Part of a small language model's weights: 4 heads of 32 (2 for keys and values), a variant of Adam for these matrices.
Each number is 200 + 30 x the weight over the matrix's rms, rounded and kept within 0 to 999. Layers, rows and columns count from 0.

# layer 9 attention key, 64x128, rms 0.0789, rows 55-63, columns 0-127
202,213,149,175,237,178,165,201,188,177,204,185,219,165,233,205,189,252,216,149,194,279,280,180,237,204,195,200,267,216,208,170,247,207,196,154,193,187,201,184,215,261,241,202,203,165,202,138,160,196,228,206,224,212,203,209,166,153,221,173,162,213,196,163,237,233,152,170,205,222,181,154,201,215,212,197,198,209,178,230,272,187,185,202,195,293,206,222,220,188,143,195,238,199,154,206,169,219,213,178,235,141,195,162,221,219,201,210,256,195,205,236,206,211,135,185,225,221,203,229,189,177,188,146,210,206,192,213
190,204,215,204,197,164,199,231,217,191,187,228,228,149,164,165,231,183,150,242,249,165,237,181,208,205,208,200,227,201,225,169,173,163,201,195,166,252,177,165,201,139,251,229,244,189,224,228,257,182,210,238,244,228,209,232,206,161,196,212,223,205,184,226,242,165,193,155,155,138,180,212,171,207,199,180,198,238,195,173,198,236,202,197,195,121,214,233,225,193,198,186,222,206,203,215,232,165,202,195,206,190,175,224,190,215,230,197,195,209,203,110,201,190,246,195,185,246,168,182,222,205,240,180,151,229,236,162
211,168,154,247,203,172,176,210,220,216,202,188,166,223,244,211,242,274,188,235,150,186,175,156,184,173,173,255,241,165,221,222,207,223,199,195,212,223,209,215,221,196,184,203,229,253,177,216,161,172,187,227,197,194,200,181,207,178,190,193,106,222,197,207,163,205,242,213,200,197,218,184,217,205,226,203,222,167,225,221,113,164,221,167,241,228,206,158,133,177,154,168,196,185,243,230,144,193,201,222,239,214,158,192,230,176,186,173,162,181,220,235,217,192,220,206,173,176,177,193,186,168,142,325,222,174,171,239
177,187,225,198,221,215,243,208,209,229,214,208,169,187,214,202,179,123,209,202,168,197,191,199,203,229,207,179,206,204,200,157,195,179,215,217,160,195,135,191,214,215,137,176,192,188,211,204,235,183,248,212,114,187,196,208,282,211,187,210,241,214,263,229,220,181,215,197,191,133,206,209,156,199,176,214,179,212,242,180,201,184,193,216,199,164,208,208,206,195,235,184,206,195,207,210,232,192,195,207,204,180,225,200,149,188,181,208,149,206,147,187,190,202,187,212,182,188,197,175,208,209,224,236,244,206,193,181
226,216,199,213,205,266,193,201,235,106,184,288,219,217,198,191,212,183,195,174,191,222,234,239,214,211,176,196,140,188,197,215,250,262,207,178,214,186,223,172,173,168,202,190,214,173,200,177,199,260,167,172,166,198,172,213,230,165,286,220,265,200,255,199,200,188,152,207,181,193,184,194,198,188,202,217,236,221,160,245,185,239,190,164,190,140,166,223,148,282,170,222,196,215,197,184,159,224,220,172,175,198,189,156,181,227,199,188,310,204,218,116,168,199,180,202,265,230,248,234,190,218,228,175,182,231,153,198
217,149,145,218,214,246,186,232,179,241,229,141,146,238,233,249,143,188,201,200,166,227,181,140,183,215,241,207,277,212,179,174,259,225,171,189,155,204,178,183,200,257,239,153,235,175,209,154,139,213,203,151,144,213,215,201,212,183,130,293,193,155,254,205,190,162,212,202,211,164,203,138,179,222,131,212,181,136,229,214,187,230,181,153,211,303,175,243,256,169,235,207,196,234,183,223,182,183,146,155,273,176,198,166,191,226,177,249,192,184,215,183,162,233,172,159,205,230,205,196,231,272,211,184,253,212,246,212
201,199,190,222,139,207,176,175,191,209,210,252,197,216,193,243,204,245,199,191,215,203,219,251,201,229,210,189,188,172,203,206,231,225,191,179,214,191,201,195,164,196,252,187,160,199,232,182,241,208,219,181,187,192,205,214,192,203,252,223,218,221,176,230,214,222,170,177,238,195,189,188,210,157,211,183,213,174,148,205,191,207,184,230,193,171,219,219,177,216,188,220,184,180,175,196,205,203,196,211,178,231,215,199,225,187,186,164,251,207,173,226,167,195,168,183,242,181,215,226,185,163,140,202,175,196,138,203
202,164,236,194,166,208,218,220,200,206,215,226,257,220,169,230,208,185,207,196,191,170,164,228,177,200,170,189,251,204,165,176,189,203,161,179,217,208,227,213,160,213,233,200,216,202,240,239,222,231,206,186,273,200,256,225,185,258,230,158,193,205,88,230,129,152,228,182,180,234,205,235,191,196,165,220,160,156,184,166,202,245,217,186,158,149,194,195,216,163,182,204,169,256,215,183,175,200,195,214,206,220,218,316,197,223,167,145,212,215,183,153,154,233,258,201,234,215,219,253,200,236,175,182,150,220,163,207
253,188,168,282,225,191,189,218,207,177,190,193,121,209,255,195,152,267,169,215,164,170,209,218,170,197,239,256,262,220,222,195,164,229,205,224,204,226,284,154,143,249,195,182,224,182,141,170,210,237,209,152,170,225,174,193,225,127,206,218,270,194,235,271,172,192,244,213,190,162,238,154,237,210,231,232,244,188,178,249,169,172,194,211,226,136,204,194,212,174,160,203,149,177,209,207,187,180,221,113,259,253,220,160,245,191,188,177,216,191,227,128,224,181,142,195,181,183,206,176,215,235,175,162,218,179,203,228